Weights of a small GPT-style language model, trained from scratch on English Wikipedia.
Size: width 384, 6 heads of 64 (1 for keys and values), MLP 512 SwiGLU, vocabulary 32768.
Each number is 500 + 25 x the weight over its row's rms, rounded and kept within 0 to 999. Layers, rows and columns count from 0. Numbers have three digits each. The size before them is the row's rms in percent of the matrix's.

# up: layer 8 MLP up, 512x384, rms 0.0451, rows 380-446, columns 320-383
# down: layer 8 MLP down (transposed), 512x384, rms 0.044, rows 380-446, columns 320-383
# gate: layer 8 MLP gate, 512x384, rms 0.043, rows 381-446, columns 320-383
up380 087:500499492516513550485536496460535525506514499504477484503506507468508475495482520506534448502500519468436475512488531513457447473508553478481512510517511532505487512442498502516517524507479515
down380 079:485504518481499493505451518541490478509478461484478511463514483494500534484522509516460507489518479490550486498513493476490535511516441490493475534501524483545508524537525499528471483479527528
gate381 096:531490542486513480528538484516487499510517534487515514535534466489514516514512526459507518532490476424491476543523512497524455509482496472497536522482513532489501464473522479515522493487513487
up381 098:509522475518514493539519492499540525484506547510471539489507479522472491477488493472508478503545496465521503454490482528509482514526483471515543468475509479484505503480541492512547484517453483
down381 095:517512519486494537509530481463517476468467499497479504529498474460525540497498469506482506457525488535526482470552493476522513512489521481486484442508460498512453460497493534475527486499467492
gate382 113:541507492503521453493495548485542503495499526491508537522509494514529514470477487509487507533485550518519471492524537517535486473446518518519481510503479465489520478562452457476437441537474453
up382 110:503565504497459487505507515521522519489511520513518526535480492548537463498543542508508491520489532488534490530514466455474510514498527499491466505526484532506501493499486458505514474530482500
down382 118:531478520468488484516515486517493494545487464503487448518495511544523554482532545512486514516487541510462477506490508506502502536505486516546492503542486531510486521505504512505497511487476520
gate383 100:516474478514485514494464502483481526525499474484522444501475480515495513528520461503512521530516498516516520544475472500513474544497508495500484525515487473544481494529504491479477503531475516
up383 097:528503499483482509465490465478496499548487483481531479541442514537423577474529510493509457526494468494508486522533393487490529508502441473497452529486454526542485538489518471474533508513496452
down383 102:496495519508548507487482503500516495466499461486455487507529487489471482532483497468503514510503487554506475502546517492498514447455508484500470550521472492518512527490509490527469508509502484
gate384 106:493516472526514452470484461485493520514446472460519522488513492490470510463490472517556523505518482537471522536486490489527568487477437501499508494457495494494512515556439515452456524501529477
up384 107:497456498474504494473464448482495508553554506503513481446528497457496503521487473462513477479498479574496473520452517479487521476496496491486490449496517472479528503491494504512490453509479474
down384 105:541517484515512503535521514444477504463494547482512470457462510473498489535521503495484531487500499515470522467499473501492515485496515506512479487478505524491538490516478472457495460512459482
gate385 099:489473499492532515495487467510509479504478498464518518517531531502495484518505469474501484549511502541518534489503503481501494465487515465494519460494480443459422543513492538476493470542525534
up385 100:531464504531519532472474511452526477483557512505519515496471502494485497528504477508517490455518516524515533546515460472511483503502513509479489493492479537497528506472437497505502485534487514
down385 104:463539461501525512490505510473534497473516542496461530507482500507512518514506479521501496483470512504491490500535512495515504458520495476483456538454482469501479504524457483508515479506502481
gate386 106:510545481523544473460541462450510497478506531485501468563493530515468519517503530430519548503523520464460517493504501519524518500472516446482526521463498494520498489507507492446508485555471503
up386 101:515491501498462500489490487512500501527460453553513529446494500489514486486501504515438478537498505515512492477500515509478514497497471506496458481474495458485480544487525490479479520457488522
down386 097:503478487469532527468434496504485479527479483545502469491532468493530485459520496520491469482481500500486496488488491452457522468537512537482458497448462460516489540475528474506428493475486515
gate387 100:512513465448554530503499532493518526468524519513445503480507504496459485472482534543493519531518499498493527494481486492528576449499483544533461495496481503468463541465540557512505472492467475
up387 099:501502504496496519511493543507450498507458487528492476489491503504491495523531490469513487491469493477472496463463513523489518489530540511488462534463473498491507520447489511503468509535454499
down387 096:511518542514500484474519480496467467508514460536492502526508520512458511488457493511565414548505503494504463467512524507475467541539546515462505488519496492534539536504519473508512494544493505
gate388 103:493482514496450535491485497468477515489510514458540527466500521473481532509468468502485475493482498486520529544501529467532486500531464486539515505512497488516487521491509514454499492512477518
up388 103:456456480497487489469463475485559509554497526499514486493527528475516470486484484477557530497494548489473511493505520496524493486481490531513471497485540536510497469512507510491494503524500506
down388 107:474503521525495559482486494489526523523514509487545461499544479429461511501523505466454550524510521483498478541492528481526519500492502512511507498514524530455532491507528502511511533478480488
gate389 095:474493486502456487504490513510510453510528546508480492478513501468461505523520495486550495469466485473506497523506518492517494510505518496534470507493495488504450496502518463515523496470486485
up389 102:531511459479485507490501493502519506466468482515503534516500515559500498487466511493514469489478474488528504487463469540504464488483477547493493513502484517529510510567535513480486508492484474
down389 103:479524507532528467484541510503513496527501516508505461490451532489537518510495545516497498492510503464543500475484430458497449482505490498496499491545523457545514425498501495503493510457497511
gate390 092:496482486555496545480523533496492512531498503478525512489500480519474482478486500538483460517509528545479471469511476501500512491489519472486497545542471476511525515510461550516495525521523528
up390 096:480491491510534519511540538483493535487481483485501490484524481537464463535512503506496511525511522471486500462482484494516521484467495486508520523486504444529493503521482494529517482508499505
down390 095:508506522484489510491533484527478558499437473529548485483449490498527500496472520509499501559558536476477477527455521498500548534456499506460558492529482475529492495487501541474502539554469527
gate391 078:469462498477488494464512441487532479466511527481506546472508485546493471520492493465520520492462516485531547512489556510490511493503515516504504490492529480527533523509493508469489482493525480
up391 114:498490520459485456486462506510487537487491468479446459485494495539451511466499487504511515498506471492473460493505539500517481498504478477508530541437511525462489503475487507492471478493459468
down391 115:501502485461480438451487495489518512480485457482507455515495520539481503515496488490540518485495529490484502487511520530503472502493466520512488509472501503486477522480460512517517509500475469
gate392 092:492518525533512487499513486446499486497528500518488499498498492508450486460471503454530482538567527524499537526522508511515538476503551528472518482526468519511505517508517521511499472527502522
up392 101:483502466529524515497529475507496512479543489542501517472538526516510463479464494525512489484540502470467477487514493480498490510501533496502504535506467540525451500559517460510510530496461497
down392 099:547533496507493514544482516482494493525506535473472507481547498459512502481484477475488500511506520504482462494514459496462548471530497521514494496507485551480542491517527507497493495517543522
gate393 100:540453532510503488497501454452495491511464522525464509474538490535490492509526520524517526450550539470518525508510498512488471483454500470509499461454487502487496491528530501496480509521529543
up393 099:512503537514458500490522510482568505487533491482505471491507528497521538484496499478470506491480529513474479505541476501497497527504519475510518553574489479514523533486484508504528510521450504
down393 092:537461490510535497487475507472492495538569435471527467458509474471520479497486473535491437504510493491500490508503489476500478442500498527518532502497471492460530515545479499510480527448475507
gate394 100:459470538495464522505560496519487539467519485487461554510495465502471461493489485464502510465476496529510448441479489475515486503490555503498488503472485491499497576486501505525484478536472509
up394 098:477511506546562548519492489540476526487544509501478456494514497537486548494504493491471486500511505508532553504581491517498476470506486514514514496488465539517484496506426480481529504492517504
down394 102:497474514512454475548419512544484482495499504503523480457482536477471509529505521489485481531437463502529529488492503517474519451529414492479519489488517540488495480513514498501457521494494513
gate395 108:493470507520503520525515531525495494478521525506488533485492534489515517491513472496492506451491494504534494479509508463489531504450470486486523506521497475509522519538506531491479476488519536
up395 099:504541458507462507504513512545559485453456488510496492495503522460462496477511492492459519491528524489515482496504500532506480477520480496530508536488493467486463536474477461539496483463500497
down395 104:501478482496556500548524539541482486498500518503474468482462480509521503516516482511464554525480507526518500550480470518509477516460497521529460498502516534478536461495525500490456504515528522
gate396 110:504473545498555495520472514488541505567510495517477489496485476505477481466493517523502480474502509493520514486527494493518498489440502523525528489548497472469483510564509485494476483507498513
up396 107:522549466479501493514512531548503528473537516489499482522535538518547527501501493513488514502551479502505492491483499500488479505540501498486526494489504519488547548506470498525491526468468472
down396 104:504459510526494452497524472524442520513549495490490499521521478499477510497503475461513479462513489509508469491455529474514510501501514492520494471472499488500506501489483544501522523511481486
gate397 100:482486519482536484493498490510508496489504515467516501494461509510466549522477485480510466481516513497475494471540501476545488507509474495483514497475502469454476479539499542515470503493502459
up397 099:480485499511507527527512450481474518474541483548495503492493507528486491484507454493507483490506490439525499522484523517531500473501496496474489530508487491523469539487515482532483494480536491
down397 105:480494485505482505527490477547480555512474462505496503474472487509497496489501503465513507440526476505515462477533476487508491511505529514484502489505501541508526485478511536508446500509488516
gate398 104:452512482513516509532457514515491492479528499470534496520498542501516528479528471506541483462549518537536516494555486523485501531460532532514466476476483499455471520492490512483489522532524551
up398 106:485508489533493517483495547498520473490497504491440504453460517539463476501581489549499494524536535539497504459497524468533515518497445515497508490513485537472535534501503489510459497517473490
down398 104:486503469499460495510515521498481515496472487507475550457526513481470498528511456528473512495475524494508533512485540442481498461463499516504511469483516546464542558517529520454573491488468477
gate399 089:491439474519493460518497491514523514538516538473480503524487491503462495502504475478473507501513470555509487490468497516509529498515442531543542526466511472544470482552486486468477442525496443
up399 115:500481526535480469501520483509532488502517509533525500521465478459475475515509524472496507536528542562455501494494515515478510501507510563472519500481504490484490483508518485522553513509511510
down399 110:492520481490415511495512480477493511505557450516503544488525477474473485511526470501485493484493531495509497501499475516511511499498530519457496525492537497467463481465485511548502523480491536
gate400 095:462468526518462510522465476527504473477499525502489465506492509522477497465518499472508513512459496526506517499520477503521543536506476488503517516485515492511495511517499462480484482489497473
up400 094:498512480495487500506507519515483505549475496465503526495473480535510492499460524471531463500514517435509479519481489519471514527536489470469493477500461466561512449490467536488490499473477497
down400 093:498485533522506467502468463529536541463544526467464447500513510476456493513511503532450490501533485527490453493477475521521490498510440481531527581491513446448489545537506510494514492459486466
gate401 108:511479510505497495521511492510478490447505518524515548467501473507503525493527461500533471528487514530509514506543493480514496495446533548536519517503450532505521480493504522499465483535517491
up401 108:504482508488486503493497439506482497529451428511494487491480471529492513492486490476521489422528475483474441449532516528493507500534497473494476447498504481487448496479514445505505517544493517
down401 097:479523521518526477504463519471501477478480479514504508507502519498496492491488542472518562490536458499489440527519513482489523485496519509493458439498487487523453581496512477489526487478487583
gate402 094:507520488452476513506490511498493521445514442461548483493506506516513449528505494506514490516518462464525491557518510507496489486467507552515481478463489500528501506473504489459496493466533479
up402 091:485494438513521496553502548488485505507504511494469502461505484513484457509499472520518482525543493446510535478516505468514498503496487530504483453522529470509482482520501518511511484536477528
down402 088:481502533482503539490505497501532467499503540520515503536492508511512577498466490514491531497514499493522476458511483508461520493499490473483455518488503485515498531525477464512506488516501520
gate403 113:463447504488575513502513486495517487550499497522495506530513471513467498460508548552469499475461508495519508492479517476507530481470494477564486483538514535483486484537515472449499456467494520
up403 104:535477484478522502526490520479507509543487473500482459461518506514484480496500508536561493467447486525502527551452522491479496496487481573527512517518489494548462521509544504465532480513527529
down403 103:489520438464492538542483513467490473529511510459456533498473482505469502501473536523505570486471511492501545509436512471456480511482473490490517519524508558503503506540526464507545500483513473
gate404 084:491552542479490534489496444478484479481469464533500498480508472529474528503457525465475506513521504527475487522485501473513491483515514534500503488513484561467479497491514493482503516512524511
up404 093:503496515512565476493493485459521514517510480492472490495516499544454485524512511502487508491506502495536472498496521432507510474466528550479507499486552546455476516506466548500488492496518466
down404 097:520510492519517542509494548529463471506477497556461506524500480481483494487483500507461488510530490508505468479536480491488530474532590502464487466494532530507493470523528512487515500493526547
gate405 096:491517491486474528453484445541507518501493483513510528499520483490548545480494469496482514516469495465494452504484498489519482518479513501501511537486441504480526502514476490451488439521416499
up405 107:515476482492499453516470464481559500516478520528495477479542477492509515531505507519482501525483516479487494492512493453508508524492523511495466456509496475487441498445475510465497464484477529
down405 098:488463479490521479547517513503517501509524495509506453509510458516514522474501497514521454515498495486501501503470479528514467531467486487525510501488590537556514509501477478472504549526536495
gate406 095:483455493495562469483487497499487501493445511536506550540487532476480497501477507533492511488497498500479460487485506458500534523471520524541532482477478491523527526493456529515448507496499494
up406 099:530493528473517486499457489485476464540495493460510505503504526510446515519532541515507516518524480513510521516505495496501511458518486455484490502482507520502500541452538510493489494541538458
down406 103:482511493480515512498515499474507518469531523516530488496481496532513520459504505497464465498462440483476523493521427484480488479502493492503522494503508478532521508473489511535513483498530492
gate407 107:491505513545463510455489543493546524496508515490519484491533443508561537492505550515483529478509513515557497496536525496502509524511500506517496495528474486492487447568502487512482489487515467
up407 100:513485462489506518479526493518481507498447487538546521505483463513540534495477530502494516499505518462479484494469498500500512542463495519538466485447486484490508521523505511509525512509522533
down407 105:477509494528475534447508523531484500512576501468499547507492527504540500495483486480472496499473498473506529474497448541512456477498512519508532484537482490510524484504519511488487510473549471
gate408 093:500468517500529498507518543508514564481526523464492498505498514529454521507451456466480453477505499483496488491511537505500493543513458481556508574459506528487526507475482479503506468508479485
up408 100:475528508497480487499446504536507492510540495468531484516496526482516512480554509519527497492464446477529532515525471481495540490485480505491487498441504504537545515475470501497483484523528527
down408 104:506507510511530515487452494562456501481498524497555518510500521551497493477553498521519461507450519481475479507489484493518458531553498569455498455502482501485489519513505479463464506471479464
gate409 093:432452503508496488473487498500495437517496515506518516504471524495533516528532511507563498530469502504494466537515510492520518532503459535496475531486532485481528534468471491469496491534535475
up409 096:476521510515525478495514500499556490504481527544457520510510439518481503478497478498483528494436506498488459516525501512480486507496520513525476518524512542471483487505514520537509507533501500
down409 102:479539480476463482496501489496504494478528502520460552496491474442511496508480509477487483527506528553465553479470541539466505503502506527501486460507492550501500503535519530516489531487485488
gate410 114:449519531502499458542494530445493505520533554460530469516494506475506494526498498488531502486472503509496494506478497491452480524466490471477490519499468527488535454495495506496476502499466491
up410 084:505484487481491497457512504509491496493489480509497512494484535502461491479424510488471514506457502513487499498506485524478530461518501517500498451511530515476506473493506484433510480460542497
down410 093:508558531507504463553517510471519504479488532481491519487514471465543505501509488515542502493478488480535524491502456493491484541494513495487498550498485497484533445539513513503483498509471493
gate411 102:522473499513508505510516512500536481490462497495505494490529581507463513499491491543475529498493545508455525495454518497504523508489495464561549463497549514441466475563552473465499475510521515
up411 107:538488521493516471501510492489482523538510518486515511497522516507517507505519452472534525505519542501495519498518516485523521514502485503527507506449535513512500536567477519460494483509453507
down411 104:496509538507509498556506504511483488493481496474492504507494496472475512507539471500541488445484483495477453494544466509516574521521533482514484502461491471524488494464473482511530485521511512
gate412 094:487494473498503556472499463499521482509512517495515493468490484496503511549486507493509464481473529528500439522487498471540527499507508521488459525520492511509522548511486483492461493522516461
up412 099:468518524482485544483482493492471529488508490468528479483506489521503460535502477495512529496522513484536517516497514518496480494488450522505514458520513471552511540461536546485495506495481509
down412 102:512516460507504492547522543531519462471531527517523483493530512485514493507500534491519454477513481498477514506480549498534505534500519455533503529510458485494497463495477485498510525484508490
gate413 087:492490449450454500493505488514496523517473502479510475466476501495434525472480534513516479491488498548506498486493472517513497469501459519445508489481508470541510495502519534475499478499526490
up413 089:495564512493514513529510529531483495507472490505490535476495461479532470443507497454470543453520486479490499460548505538493478508515546483529492503477474465524496498488471525491522477563529530
down413 096:529512536515529529463494505487498495486473461503497513505488490486556468483516504481519517526506460482468511495485498480485474542463509472526508485532528520534516496501518468505481504526503497
gate414 098:493503477475511521458536503526490521481485483515488482521525521483524506474492527484490486485446521496536521478490483517516475521506518445472521473520519500494529527451525473518494511501561491
up414 096:520504516513496491508479496530490474498533518484482499480460499496504484496475483501511519487528507500504470491502492479479494482519523538496489508483437487503467480527519447477506527513509484
down414 099:473468493509507501509470517465502529497489488511494494496513501456536501515492552507496470452438495530508493494493477519531472514463509475511497492533548517489546500465482506513476524468522507
gate415 102:492540532501520500560533524489509514481501481491499478484516508486477511520518543463507507475494490463470476505516480479539491492494515484466511504513539478520493484493514469482498502489518525
up415 094:493500488498495495482514499504462545467489521536510471490523523534491475506483517490479458451577487481501540522490527455484539500494447482475539478508536494455447476521475562463495495490475532
down415 098:555482490517499506480499498506496476521476516495460487512523477479483478497535503497521492509488550512517511464504474448537489483492546504537443501502482519536493465532526476520487508531538504
gate416 095:502437519482508467504519496534464523554484497547510547498537461453521526523465524496520494465474499484506424517476531524478474537492455460533470471508502500483472494457526500512493493507540502
up416 095:463541486457510539462488500511496475474512492520491521536517427468490477491532476476501481510535509472486473510453523508499501543509516473487521517497474509499473485498499476482520527491471530
down416 101:490445526519481507490494477516529505481477505529493481514496492527475513483480506504516471504522524468533523525506528516490480489463501516517496512498517429494508505508503491501501518514463492
gate417 105:507498525531483495507502492466493517460508509493488487510547492489499509515490497522487556538483503464475534493506508468536508494460452496505485521460517485498485564500478509514424489499516518
up417 099:503472533506556484527522522493517480502504462490475493522495512476508501525466546504531500496493523495530464483496499494529529494478511520495501521483509478512547486473510449503515498501486512
down417 101:496495452488481498513486464500486550502525496526470511521454507516472512531491490451497508452521527494489489493497481505468532486491473503474467419509450497504513485550465480493505473509508493
gate418 097:518532471464522494459442534498481520532525545474433539506493477467487512506471526523491504549493507463511504509498509478502489521455514503459463513476528547526535489488511500512466500516485470
up418 095:525534518510495512518564528552506541513541499446500475486546468521491493536469509474500450555495496504518519524499496489514493495478455535522546514529473539489523504507493484481534521525492516
down418 095:541475495481492572460420503491554474522514506536454510526547493523521511480532509529453465497493465503520494530519484479505526469476489509524513478457504533498517445559547474514496524471518497
gate419 093:462508518496539529519541484468533490510541543474501522471496473494537498550533473490498527526475529519460460513509508506482516528526542536505476526508507460525502503479517485512544509495522483
up419 092:482515514521501517521519484531495508499506532514504504555526481466490484493531520489504497523508519475507532466479517473506498516467481476491517530540480544476491492510512495476503494524490453
down419 099:485473510512515479490553504513479473488493456483512464521512470489551517517542503518506525476464478525532499517516479473544468541508486512506512517493531481512491554448491492491524548511474491
gate420 103:492491553518510443516476546467497533551460526498485503509516456544490532505498484508468517474487505502466509550524471458519488498495500505519455473464515473513513483537539495471510462493490500
up420 099:504484528487493450508479517455493495492481507518501511498570523497483508507474538531546500476567518516497495479519521470531529488464496518474494472491488485452529493469554447504469469511527471
down420 104:504472477515529524507477496514488489474540562469509500483482494480447469506495463485496486470510488462490530495491506501527527528504510484474510524502456523482494501510545484461528507524569541
gate421 105:512506489507534500472546513483514478423504523475470494551537493509493497508498532508514506494475531472524508530527548510469486527469508470506453474511504463492484516532508525498472506480524526
up421 111:498472477500529441494491479520502496519465501470497488502518472530494531453519490498528487499559479467465550481535506487486489495491515477508516463482486484493472544512508475522490536489536538
down421 101:493485467488530492512435504497498500478481493522477528484484525479516501485533493482488519510490505510473510478508522521494502492538502503503500536504496532505503474497516504481516509489512511
gate422 098:513515478507492461526481555493493481467522500508478509496484500473479555516490497512482512483477507530484515514495485513503532510482486526489489525521466489545461530514525471540471518472484478
up422 100:523485473487505490453550472483477448539481519526467486442529489525480532514518463543521554529477484501511486477453523458506526505514507484545518521494487513514485482520512498497511480491521519
down422 089:551491473492521478492467505509499460476493495474489527489495476433490523504499519501466516526474525506483522492508489494533492486504490516475446517504468524507535486519487482559466454499485561
gate423 106:535477501489473489477512530492500515525505486478512461528530503515501466495455509465521483508492538493566538501485487437487480487468461489502504476512499483526519527520506488492450491506474482
up423 101:496470502508512479482517483525522516514495527527552522509492521445543492494513473524530461509514526533491460493550516445507470516518507526549486469500533511502520474456483460502508503477466491
down423 106:500494508475528519483509529519501491532492482517496496542501517540543520490463526495474467484450564478523531513503494521506516485496517510475483501507502566554475543523468484510499512538551483
gate424 092:442494525510491542523471452528503536508542540448515507443477497509519454550485461481513480535521471511506505535494516511489508511522471493489535491473512489492495491521475524482546506513485477
up424 096:482490499489491464512493507490521525513492469465441534502520498532501527515488513514517554523496503480504518531483531508487494495477556516511546494537497516513503481483512497483474492511479514
down424 098:486470460488477523517510469521469472495504510490475485488501470474494500501481525498518511513525529541530531489488531528507475465476528488520508489508481463451503496509530509522553516477495519
gate425 109:575522526523482501485517527495508496504481512479508514480511495481468503477464539497499479511521503490497502505512494485525545469454511490548486488410503484554581493472504538485484473544486498
up425 104:467514511491516500509525465524484541515514488470537511517482486516485490528490510488501540478471523516537468526463536483472458512515470505489481514509516442481496515539508527505493466557483514
down425 106:497489513497530515510501516471503516483499543500459522481516496515473450525461478517540442494505478517463525518495496481490485484519539513498488511507495474487454510489536496529526511504500488
gate426 103:516441480464490535472498469502498511495515502448517482498531491525491502470519504503468491556484524496508498524524470445519518469468485499530523504525462557428504520540485479507483483520490460
up426 104:508469459510509499478520500485502480517508467451514489483475445463508453515494460473488473518510524515503534467533489500502483503467505521477500499549494517522517484485504497516540483488487451
down426 105:529511486471493493489495555512485487522519464534480517504527496447495494471500520481512486497492535509524494456464544497485540526519513510491449474448515477496526461489488516462524491486515529
gate427 101:487487475546495514520494467463501490530497504501526479489550473476514504526489538469465499491529468534520456500533541524538498501494506524493535514475449515475520483522496493480499482526526499
up427 097:509455466498516492541485490526468495462537451507446490482503514521496487439546490502471460488445538535545489507524492492522502483493492484507549539507461480513524506500547437518529509517535530
down427 099:519540487487480486525501460497505502498508510468541487521477516491471548482548501542501515512542500497483513495492508514490487444502530461503535535500488495459489492494482479493506523508516485
gate428 103:493499477464499504471511530530541494483506464480486529496513516498469506563547526492511476520519495530516523480491504496485474545487492498529512552482557478528516472515464512479496482525504508
up428 103:503463554495493475507512503483466517492438499482517493453522478486532523467490502504513512524486492458569480523535479474475477477529511480465484495576511507509479526478476512514534505496499488
down428 105:496528480521475462451487488512501476500488509510486458483536492475461521507512515493579557473562517466543523540483461488491523501530521507512433460543510469473498512504502453481523471515478526
gate429 095:492500493514505527494453494506503532485472499506452498480518485529515480513504535483512450495512484438481431465541502464544450543507498513515475543488507530509504516479496481498549485496482489
up429 100:508526520514462497483531534539505501493461480468504518530460526497508501517447537440474496495517507484491477507521488463510518472459520549513488553468443507474497499488513491493470480506484472
down429 098:511548489546444460483552512493523496491505503518446518512531521449512539512464497490497486475501475468518469482489495452493538484535468471474494497492495473534527479484488517516497442544481498
gate430 109:496502502528525535515505496481494483472508541489507510525541501488460445499505504479480471512471530502519459518519524496508538549462469511494476485525511442476511532517532558507486503515467528
up430 104:504519507481499496485496495522496445479474485475491509497509513475486486507506482525493504499485505529486471477458517478514539534512512526454537528519473487485513483517506490489521499556496546
down430 106:534494502522476519484520484467511485486505512488526530521485530525500536491498487509510469521519475476529475475484503510471508486440487515477449531459489497452470492519434497488514514552473519
gate431 097:570515524534536497492512533483526510505501536480537495451554539547498521492476523467492503517555518489474514539518480530498467501510504504503517453461488494537475489488485547461492494501535508
up431 099:503493487527513510495465513490503511513488464523494530512549477507453516491490491489487478538555504469481513531504517512494505523478436505508493477461506513502504518497442494474479507498516511
down431 094:501539519501559515497509545517495502534527547530506464525548524481483508511499542514530496528514518529533495540543501455472495484509489477561525521425485482494474523559489519510550539463552456
gate432 090:511473465527524530490505482461490503493504518498547495487504462525485504503471459515447501510517491458539481507520536492539485485453485488528542503524508545494537578502477492507496487494552436
up432 104:429465523489527504492473481485485539531477482521480501487510513486474510485450502543515491508484514499476467515505506474500486520539508470515500502503481496468484473532501522481460496496462564
down432 106:466478530507512453449480489545506526479496481521511493513467521520473497487518581524515494530514513506466513508495488496493448517548499501530521523468514520444506516520499500520547471502427493
gate433 099:553533539515515513464477495465508470488517566542477490491490469497544526499528498500547535493520458513476481474452477464560486484457521485520440493522461510499514475459530516486473504444510460
up433 101:465476537512469505525460539475524513502560485484496505505500559476521457523455498552444498508491499515482469525513493523476526487514486498481500457508522520515477469477485523491484499492511494
down433 094:469518504530498532494514484488526464541526495544528495550552540587509496487528515459517505470564472478518449499484487516501536466487511493493472482525492515514511471481497525541481478524504461
gate434 093:488523507493541518530501493494515498545506530495442499497463476511450525514451518502555496504450495502499529527499495493509516485515473473481514538521477496436491521516486512493495492550482471
up434 097:509491474492508523478501536458510503479451456481503501510523521464526487515521479508492488475508513465456506491466538509491464480504497515533453495501504523475475523480503510515515498503547489
down434 099:527503489500529494502468484508520465503494494498548488511497455509498522502461488469533501522479510530574468482466484467507447469501533464526506493504465491561515500477501455484497455500471491
gate435 091:481528458513530466490489512506500519524501476545519461518501535580529482523560471518542517460459489519492546536488495496547477517522506508518503487490513498460443503519514471504501477456502451
up435 099:493547526483439468483497566539487489518525515567507502530504526519470503505533499494506496507450507530514507517494474494485503539514492499518497468480510490475509450496486494511502509519500486
down435 096:484513498520535483522502525488459524489458484524517511504502499502512506483474467486482487488477494517515497478498531522485468522517517492466474486500495479477497495537471473461531472483532524
gate436 099:506432494545513478504506499501551492513493530519519470493539500522473506502529548499506518570490509511507540466480475521532464473501491456536503447484491516499501513481494500461470499486517480
up436 101:508508507507493516488514524450521533489508460501501506496554462533499516510467488490498535494519505484580537518506546511465477498483483469506476496489456491495528504462520524531493507524457527
down436 097:495495501468502429482485516491466488473475485503456497474494516506496486536471524462493503497491496538459468465540496504482504515526535543521486530471492499538505481529447499514475525548438508
gate437 095:485510483522541455512473495471489505492517532477469458495526488505490498472476527463533549538530494508506544497504507499535529476495503510471511503527534510510510527498531487524524493505523477
up437 094:493556508512489489498513474507539520460511507488510489480493463502488505518503522489467456488517488485539526529515509497482499499468497505499559503511494459470434498521522523505504522477474518
down437 092:499489525525478464488546492518528518513520503439483521488542478515513468532519479466506484482520493490492509493515479484463508494542550522507526497495509539486541493466507489473475515494495490
gate438 092:506495478485485460495487467522510500536504540529529491485530469474508509484501531488486535537521496514500533496482512521548487492475531488530493552462522489517475520528539538452466482536516500
up438 112:510495507498486500498472519469498545514503524432527496515506497543473461458507502513515487480469470511498461487478515486498464497506482503509507557509490516527506483480456493488477481535467471
down438 106:514514514502480477472504512497546472452513535494487493511499496538509468463461500495533468501506517488484476507494509515532500485482460476520514486442506481564491537487440487507548485497452507
gate439 096:493492495518549491544524535476503469445524478478498505499550508530493542510520476479481496522489498479523520564525524495500552497534552476522506506500517507524469502528491499466541484466531517
up439 097:484526490509480497505541485534478507495500497443502446511491546535528479475444516462495489518483527491494455530549513472470506543438482517474499548515479449444533486489559510502533494494515530
down439 091:497481510499516510498550506490485508525482449501512471511487501464504503477480517464476518481491482492521456478496512459508500528487494498510498464517512494568496523500530464486585525503479473
gate440 106:496488532493476478506512472488551489532498516479471521530451488526489475514426489508504530509477466526506467480493547534511525449475471460485532450504469537489513528496515520488484399528448517
up440 096:511489508473491498503499476491472522517523456557482510520489509527464487469494511473461486522526501492492512476521479471563479474509503500479516480511513527457447453496484508531502469476468501
down440 096:496563479518495491485519491485502508476522501526508474466529495478513476525504506487487487483479516504512525502470446548481450525482555532490471544527556479508499467506508515458524559514499513
gate441 100:489510458478544475517512483515525483502483505474480528522468513521448542479470475532513472508536484524472493546479524479540553515464486493525494497488515504538487501519525473548488479497444464
up441 109:452514528535500492502499476467488554495499473544477478469519491518542489489503464445461499515484477471471506486509484524471483501504505512500469499514455485446531476518464535482508484520520503
down441 103:494497501489517542508507495479517523468531485495478479473512486497516498537478493545500477497545471506478463500484497511516467515521477511488483503453472485511499523486505480530505450500525501
gate442 100:467468498514506459525510528491558475503500541484474528471516475513525500494492531499465550493486505522527509499483479471548527464495459500504459489507502486571540545525531546467486496433510489
up442 099:503477501470504517512483519520483510467496512505521505474512490472497504495537503492516467525484425466517536522522490490507464549529503509468472520505519487550517481533502498478530523541485520
down442 105:513470469515492543489540536476487489444483552505496470526504504523522543521516525514493521467502485500496504498490527471510559489538467505480529510539542506501510491479478514496489486482520533
gate443 089:499503473521489528497481530512508508487567520507514509481518518497493497505490463446498474511468518504517478560546540508499518538528490516455481535536497486473499461499497474490517502496568455
up443 093:494505520505567500501507510462488578528505480522490527477536477517469535496523495537543511503523465501522438470454491469509527496508513482508490504484508459486500483477510489523516500481492520
down443 096:488514510503473500493494488531507519512534470474532487510544494515493498507501511498494539511453466500452538500517489536500472487534488475481449512512495538503501455456481512464508500499545548
gate444 100:526480462513525511493495445486514504509461491504485493507513493554492543544504514496526471505505513516496477464485537451515515514501463467521505507475525475528532536562539496522448522484488480
up444 099:501556510492530488462482541490499474489481521497499504513490494536510482529548506552492512452491460549481540489483480472479541461516449485505489504458454479519537509461481539513465486477543553
down444 097:544547489518519497519480533463514494472488495483534480547469502503528533514471500501513517507464487505501493501526454542495510496512534474494522488462459472473502482475525497479518506500470491
gate445 113:508524519531509483529499503482497506504525507496505513519493527453500495520468500515490460504515485505485512508504524520487482485501569432477523476522495530460472457463460501484501507524480447
up445 089:492487481499535518525455488487529474508523541503536508538450518501485501539496512500519482484508496569462552463487487551539502465510558494505501501509491475529462448479472528483459512503520525
down445 075:513495525518485547462531511533474517498482469510510486486504505527513537485561501486478505536505516442518466484465464503550499513475432552535495515498514500499533530521519490536504518491503521
gate446 102:489533480449491524500502499493485518477544504473513469480536476456496482534516509485515507555503491454505447538479471481505480503464475549498509528467518472520521519558531479490448494489468499
up446 101:516528512501502502489512492529496486476524496482572484512495517528524499474500515522499490488515492494491531561513544479537446468532534513506525505468510515461485476479532528479448561511505498
down446 105:501496507507496489508477510483498486487521468501508515513511522482548478468471454510452484508518505503513501511492456502469503471516496520519510482518500546498530490488513516478466510549478488